Weights of a small transformer language model.
Size: 9 layers, width 96, 3 heads of 32, MLP 256 GeGLU, 1.78M parameters.
Training: a variant of SOAP for these matrices, 120M tokens, 3672 steps.
Each number is 128 + 24 x the weight over its row's rms, rounded and kept within 0 to 255. Layers, rows and columns count from 0. Numbers have three digits each. The size before them is the row's rms in percent of the matrix's.

# layer 3 MLP up, 256x96, rms 0.183, rows 172-215, columns 48-95
073:154092186178121144115150110132185134127152129136127117109099139178122170126127102151101139120119119169166163152146166097116115119096123134125078
103:120173141141157134106121163125116151138126141128144163118110102118115092144109112133145130109149121100149163160117144134145127130101129119143094
079:199130144100104101114123153107137153146123176109141144141129144111134114145137122148095161153083107152089140133132108084116129139182107098137125
112:139123134105160124114142077138139214088109150136139112149096145090111156101132116118121126083098141121134169128112143135143145142133156094109094
112:137118120111157113133146136137102124094111174161160133092178141083124121109116175134103100112113124115154127155134117174094114111147171120124109
088:108125109124122068189085096108112133147127148157138135099119122092092146112124148119154086122136123119146145102150154126152108091127106096104122
108:136149100110149147112142075099147114109141122076117116123178135103149148148122137117147113179124127134201139130102138087105103146119138148137104
095:111108102162134161128103123133136100158110113120112134129141067144146121116122074105115135110125092124122112118130136129092105119155102148145158
077:159110162121072090116144117148128123115133126150130112148147155103158119150111127126109169148115129144131117108158126165153109169130163166137113
064:130141144170175114107119137093122102075097125114131114120140132140115105116128148153142139139128145111118128189111153109090150160179119137168126
080:084157105111087159074121123134118113111142140111124122099141150156136189129120110118154127146154140128133129094114151140181129169082129117111137
122:145186153114124117143101132115095153139109106145099124136122125118126124131175161115139117138156135117136118126152107123166148162093142092132094
070:107092146138139146134173091134150076136123108126106157091138167171138123130121143130114131131118123148143109142161136130122126156138097102091129
093:147156143150103149120114130108105129114199127123127159139131115119134126124109105128178140091110142143114150094150144176076130137101120125112082
098:164087108134116144148125143114134157152109115168129166084100121092145155128143166091122159141123102116146143129108096136136126118135084123163102
099:185102119135111112171112119105139109141122122096104110099136121147107129143135143136177152124132139119121123144159134096149130102069104165118097
087:149132146116152134155132101135092102156145111131111119117079113100133101136125138184117134163156171073152110127139125095134103069063111139122169
118:164111157136164187124108107137109155164134147123127123113152126108136104083119127142103137118114083088147111155135073114135129111102146141128131
094:145109099120123095159084109093120162127118139125124100111126127128142133167116119169118127128101118142102118057057133138164175089084114105135136
093:119103136145133073142106146111131086127123119107138163156154129120128141120164144110172156152128114111104118101140122155149066118126157142115129
111:131122137095183154124141103116113128108153125134152113121114138134147116125168144114142105109089156144087130181141145139117083153096147127143119
114:150117135184106096175099133115122179203156136124157144127091145089136114123082156156112134133138116145135126079137135122082097137146102178120126
084:148122161124128124174068117115156155108097116123064161133145114136138109141099138148110131154123099139148119175120118154142146133096129149135118
094:087112094130153143097117086106123084114183147139169145130091110137115131110147093140137134124103138094142134117100103132117175105144141136137128
099:104116149117152163108080140122158131108143148148110109153098131183109159155125117109130159137089095117141129108150119090154158121123149160099147
101:137115116135144109129129131122096091103108126115070191118130119090112136116115149097129154152121098116174076127135146095118124146104113156130135
100:184132155125136118131153143147105162146137111152116155129136141181121180111137156117139084146162134132086100109140126084098114120111203137102114
092:147170105130130146127158122152153123163136151130148122126105133104101084157125121132147138165134123121141142090121155123105085111084118153099103
092:181116156131129152108120119152135123156108162132149117110113164108140093134144100133125085141102173131105127128061100146086134160132114124128136
076:120101121152097132144107105117113141109147111117101126102154107082148176172126097122153158082177117127137097122151164131154130152120128150112119
087:131132125166088125137108122080155125139167140132120131140063123174132154163126128126128138116111135103148137172147118100143136123108184083143131
091:096082151139156134101119149136115126092136054151124144132094138135103172141091131109135131181152131127106115138129097101114101133158098152140129
106:102179115146147098111118129136108111101164152109129102154123118116081138150118132167141131115115116112138176086127186114168107121153094105113136
100:096145142139167116124148105159145148151110099141170092136148095157112180101113109141149117136126088107119126107070100080108159108168101118141173
113:133124163120174155115131087110126116176122172114136118079110104107075117115160155100124150096126104084150122086134114134119128118095144091121109
124:108099142176118138107123107060106172121124141129127107113068132087139093142123143099080126141158170143126112120129181162084139119137121130138159
105:133154138108093151153153126105137123129160154056088120141113100133106076143121102142153141190119131123117147175103162142165131120151141129178093
088:089133141104083073095120135065139124174123130104121114089122113124155084118115158132138102118149146159146139156127130149102157119141090150160115
106:090141090134133115141122131154115123144180141110143093172122127116110185127119110123111143136133151110113138124120147133158167144114142144118092
107:197144105091139123157090149098087128149118175121099142118142109161117108133127117153133115094131092111119100123108101147147123115117132116080146
102:140124108087121142146106103121142121084132117146108149134142112112159113136121134098136121096132113141092103109069107139107129150093126125119130
095:152148127106117131129133116134093137107097104127138092138147153125145111146136150123114146094153164110165139102116147154141196119105135129181114
094:085130149145120130138091104144097141104162173089166165090141156153114119143136125084129134108138168146094158193150141112092143141165102127173128
089:118117104150114180141121147118151138173157154099091093138132161111114098111120098134115150135141148128154127147151129131093153115125139131104125
# layer 3 MLP down (transposed), 256x96, rms 0.182, rows 172-215, columns 48-95
093:107119113102120119139130134141097133170118113159142126108128105114151063146125168132132135121133144145113119105097087123185121148129109139115145
104:133105168126133159138068135165111125153140114136128136140135119160087113114118142098138148168110135123156177089108065149165124123163131152114127
083:135141080146134092142128128126123115118127137128157110122167145067111119142173143159127155115144113120118089142122140111117101174142131095204126
104:157149115152114153108105073112142106120127125155144145112135126124061161127132135102127093120133097107130104165120092149133155109115107111141149
106:093128093171123094155109134094091115151116156173162096140122136088108093112165151153140085122132113098126130134126145104110136121115114145132137
086:112162128182127131093192113125134145126107124110168077149147137102107136127136113135147138106148109152113085151080135113100146122171151129147120
112:112133100143105127088168132121134124116167160124139111125106172145131140147124097178132154090157119111128144123145154104076129115128135136141136
103:126095149109141140125123106152136116133142165166086124141143163113092139117099103145065151099163153129146115131126120119197131133120099172107107
091:074127151114112115143117130141137157168095124119118118102114161161130126146112131149100165101131143108141142130111107132143119159114142139114168
092:132126119142131145112134093151123123115132119116145120154118138116091125131132158121144160131149053125150087125126154113090114130156139115173115
096:137124100150141120128128149108156112109125097152116149123120119126169133102117121152135129124116150131135118145154103138108094114140114162127127
121:105135099121134137117118156103133122106149064139159113127082134129142085139091158148114079099149088165125083132107096099143151095125099124120104
086:145107120103105142144141172078105140139129150142148125098166108122154117115135132157122104099100174117155152159116115153111149142110130121068153
100:123103085162150087120158124116075109126118116147103110168146097138121127111138141136148128161108096164094113121103100117106099129151120082121092
101:114169144105134109149136179110147168158132132123114096147128139164109127106197150108122183166125148152162121158142156113118127166108127114118122
097:104114145096112121125146128150117138138156089150173134093143214107141126116120118091122118133129111122139144104137103179152071122146071153151157
088:111133083123124096163116133095140158140156160136133158120182140126149170112120129132109132089128157126103122145125151101117150154096134127165148
106:116132181174130096105122187115182124122154093094164130142162143109177141136128125127123160098127133138122151098119134127101149114160126128147114
098:111094132117127145147152189136125126143111113104133173113127088144141152128093124126164093147131156162135150108136128098138140113127086163115144
090:100112108108123148163127143104153092096119139144155123127114112127113096101151130111141144148132136112139160167097121149125154104133097103176151
101:076147137141135158168140140146149112150132130179111124122139087134137123107125099130131133143141143156108104133137126130126119121108171181102133
111:119146119087121102110127120158132136089133101112095088131125147160163110103141156102134124135080136082112124091096108138107089154110108099168118
092:122151159139130132115137178151124113132133146113144123108094191130169138108137096113097141101138094136133107092109120086135087115181155112097087
087:108156116128112083128132149151146117152091194109117136099199154155169091113124156123157193134121092137121132106131152116131106142096138124111156
093:114195131115094088154140116124091118115153157118123096181113150135129117095172126122105084125126127167101163145085156166108102142124092115148097
099:105160136136114126147144136155178121141121126111152137116184156143142138140119128103098146098142152173119106097111134179143114110121126136092111
092:190167134151141158119103106062095112097148135122139093150099137099146099177161129150133091135098091103116125149105135144127119104114122099162137
096:120115143155156111135132111102138121106157134120132116129107118129164142104115075135158113125086107155129097143128100148178140115183158103148129
095:147130105109096124133151094141131136119098142116105109128129162156143148141149143124127127092110064100105149107159169194134105133128140149154123
079:130111146110129113159149117129114131120125132118130151087120153145121164093090145121162129093115174138088137131122091134157115128119126143083146
104:132160143117143081158188103156101108116124131135135104149116117153112122126110130149124141110104093140125131122214119129138097125119100158118141
096:165099119124158132129098163110151106115135138154151149088142095067155117145102165088133117101121101134119152141093128109139113159112144176132137
104:157151110148080131104138129115147135114107121123161153156113146124102162109188113137110104134159131147150132144146108141113159086138116105140136
112:141172148115155128116170099165154132142143153136134066103137099166086134085127111158092147109163123103188151121125129142162152091111102113100154
095:112210102119133122117078100098124132100142123117149133144087158092102162101062134127092080107119118094097101142122156108145173120125091152137123
119:098143143163132153129144119151143090148157154118122133115089160144169118126169136131100132087128136143142141115101181103128102102164079094121130
108:110165164135147141139111125129191135100150140124120097130128119141130145163092156119118146072140137117153115108112143116103090116125161171110105
099:170136159139137163162135111154104143133119112155132183140133172148167146184112100121120152058097160130119155138123130149165132115113170116133166
112:117138120154151096171115172127118112127141166164104119122141118111131125125085140150112172103111162118145074085136131155133121115112150127102133
106:113130115159185109113120119146119111155097151111150190089149110164150121105092139114111101143114130144150150129125157128127182142133147132103170
095:142133097143104118128174114106118119117061107105140147159157185128128146127134151121118155111149124159131066100110124121097118095089157143163079
097:093100133120160121097119165143155096155140131103105159122128118186086141127114132126152163085095122167142125086139084094127129131125115135106159
094:117149095124115126116102108141112125093112122116099139144084122087128103136109172083093109163084110104110107111127074118135104119094128124144069
090:120065135105119156130173114118146173079126115138189146117110156124136148085137148137106116099120162110157136149121099131100142143131152149102136
# layer 3 MLP gate, 256x96, rms 0.187, rows 173-216, columns 48-95
105:129146131147132147139098140158131150104121129171174162194106118172123123105105144073126142124156157156142179101145091110122135172143142128158154
089:135093155121142154130139122146143111146081123089098113129152159131141069114090087179130157122085151118125140142155141116136117091110135132143159
114:120095163108084080132118143151127158152105119110150094121115117095095136126157104125073133108114140128142126107089118117136158106153114108141128
110:176153154126155111140164161086128114119139119152161153128177144125112122142116137181121145076112097153140085162136111123105112138129127113105128
098:122127168084119110136086104120140092133123109163101168137086110144129152148126131147171155149126118088120154097120119127176156107093123151126152
097:115098105087116085125121117149099118087104076120119125147177102129138152143145139075154111122143163108123102125117106121150153105111131161120149
099:153112118124135100119141096123130116094110112142132100099171138090122088109119099150079130145148117124182170122123136108131128160122123125202136
107:094125117094186138129119139121136179176161104127129151121137114139125104168134118148085155149112108094108150106089118105099147123112101140109167
079:141133124102146140132172103064098105119092159096118104138120090093127107099131107155155124152123137138139155152118150100128139144119125152170123
081:129081123139113122107137142091160111141145095091101113168147108094139099103143133109122143152108132163129147136129111112133146125142140160106077
110:124143134125090160151119155097122118148151155129113164110152150184125147108105128161139136161118122122135152165138156124123110132083143121145128
089:122124168135119133127144126162126174122094158194132119140121162092135110113123140087131124097137142144125136114124107130124137145086162091141129
085:126160076136110095104161151123098127167149127149128097119132142150102108120142137156186135084120159120113165114066124153150101137172113123140124
102:191115156100107102110151137099146096118138128162117135123125166151074101149156108089110139140167112119121098138085097109131102090080147197131131
106:162078125161132138121104091152125200129147159192169114159109135128127118167128132112112151151106080159128131126146147119125088092082112127076101
110:108119116116150126154108088124131112064105141107091102070136117156071176145129110141116104114124134163106114172124128164101113133133144172148105
105:106100131113168126119069158116081118125103111108124126122119120095100129114118069106135134070178166121142125117170121157112105172118128119106162
104:155138147120104149070130118157168112123126122148122146110111113112155119153129112152143147152107118137186156141125125098186121132113107116124135
106:109102110133090127164124114123143072114116097105159116073106092103109151136103158103091164128132155119136153154132138109157150104178112113165111
104:098154130169111127120112121129191106079121161147142153130087122115122184128118079122124146094133159118124121107138105149142076107129116125127132
108:142097110171103095128114119147094121139140147175143145159152130114112132123119092132175091094110121156144132078117108171082129109108096141116137
092:127120144115104139122101163073084161111104103158114098114115117056127106170130086092133168148132157094156132127139148153143167161133136129130145
084:108138136113103136147142125125071139133113090153096159147124123136147130158131144123096082152112099114119169154114081131101177118131124130119125
093:171094125146146114082130092154147123139133131159135096120109121111155149125089141134065155151089121099182117139147105128138149115128136154137126
093:139092124141131108178139133154162111128122105123153130103107107092089133123138139123107128108147106150163077147104151102140102083104111140107125
105:115116118152099120103167119159180123127117133133137068124157113112103130098110099161146121144140137117126095159154120125157142135166129130127131
101:122132154150139127165135146105139117166105134136108156129119108123126135112120093159078162139081166127136110149142100093117161130127116149106187
079:106144156153126119138172142127162122130161142147124146136125127128135156071122156140153086160129176109124130149111093098152141108105116126170172
080:147116151167140152104181116131105120157109156134164110131130168128127106121129128150116145097085107189053132127073154130126118134145108145129110
093:146142141139095104120164121157141126111135138133096122138110144143148133135084122151146163108142110155114167115162137131125108125137126166137124
101:164166133098143148151092158107142077122134137139137111119107115108135106089081115108163149146093149157153122142066125116160114073126104132107146
110:174143130122166101131110132095087135138159093139142140134117185129095096150135061130140129123129170109114138105073165108115127154126099181162142
107:142127130138122082136115147133176131125156127135094194160132105142151090146164099133089115129132159125148148149133141101160136157136137108165137
105:131189144123109102079112095112103145111158181106151111146128129111115149123093140121105114117113110124143113110103091122113138115150084128128144
122:131143123138096097116097152100086171079139122138114124138125165148131087117090126121150112117130113101180137126170105186158137155105097130125174
099:149106157157171111120120112135138129111113136123092171151158077169119133141111095108101151147138140150095095141127116117125134110085174187096129
095:096111107117149155147136148064131151103143122142134119166148136099103137135132130092151114131161111137098115137098159119098124142084119182088122
095:107123148100107090134094103133099105073144134172109132139133146133134117098097128116143157151092166096160105135101132117098123118099158132105189
105:121083098170100152102120123125111104156142118163130089127124153152099123124131146141161126152092147131158112142167175108153121127113136163088090
095:075057145119097131110104096142119123140189106128109131092110120157136112142160121172137122108139154124072088132107111120135111113114113161157148
103:179089109138138093101147154144121159105193127142118150120186158115128140116120100107120123135117120103116103127107118090095093098124129074065133
108:137124150082128126137101119122123110151155137152166114117131147115151112158150116144197150094137133111103157131096106103153149141121134103134134
096:115126097144124158119129122121132146146141132122115126168099145136142146094127139076076106106087128154141142112125121131109101124101131128155105
089:107112116112137139080149097098088080139103095113162155088098121146094099131082142110117147121153107078073145110142162146109136122146108109148091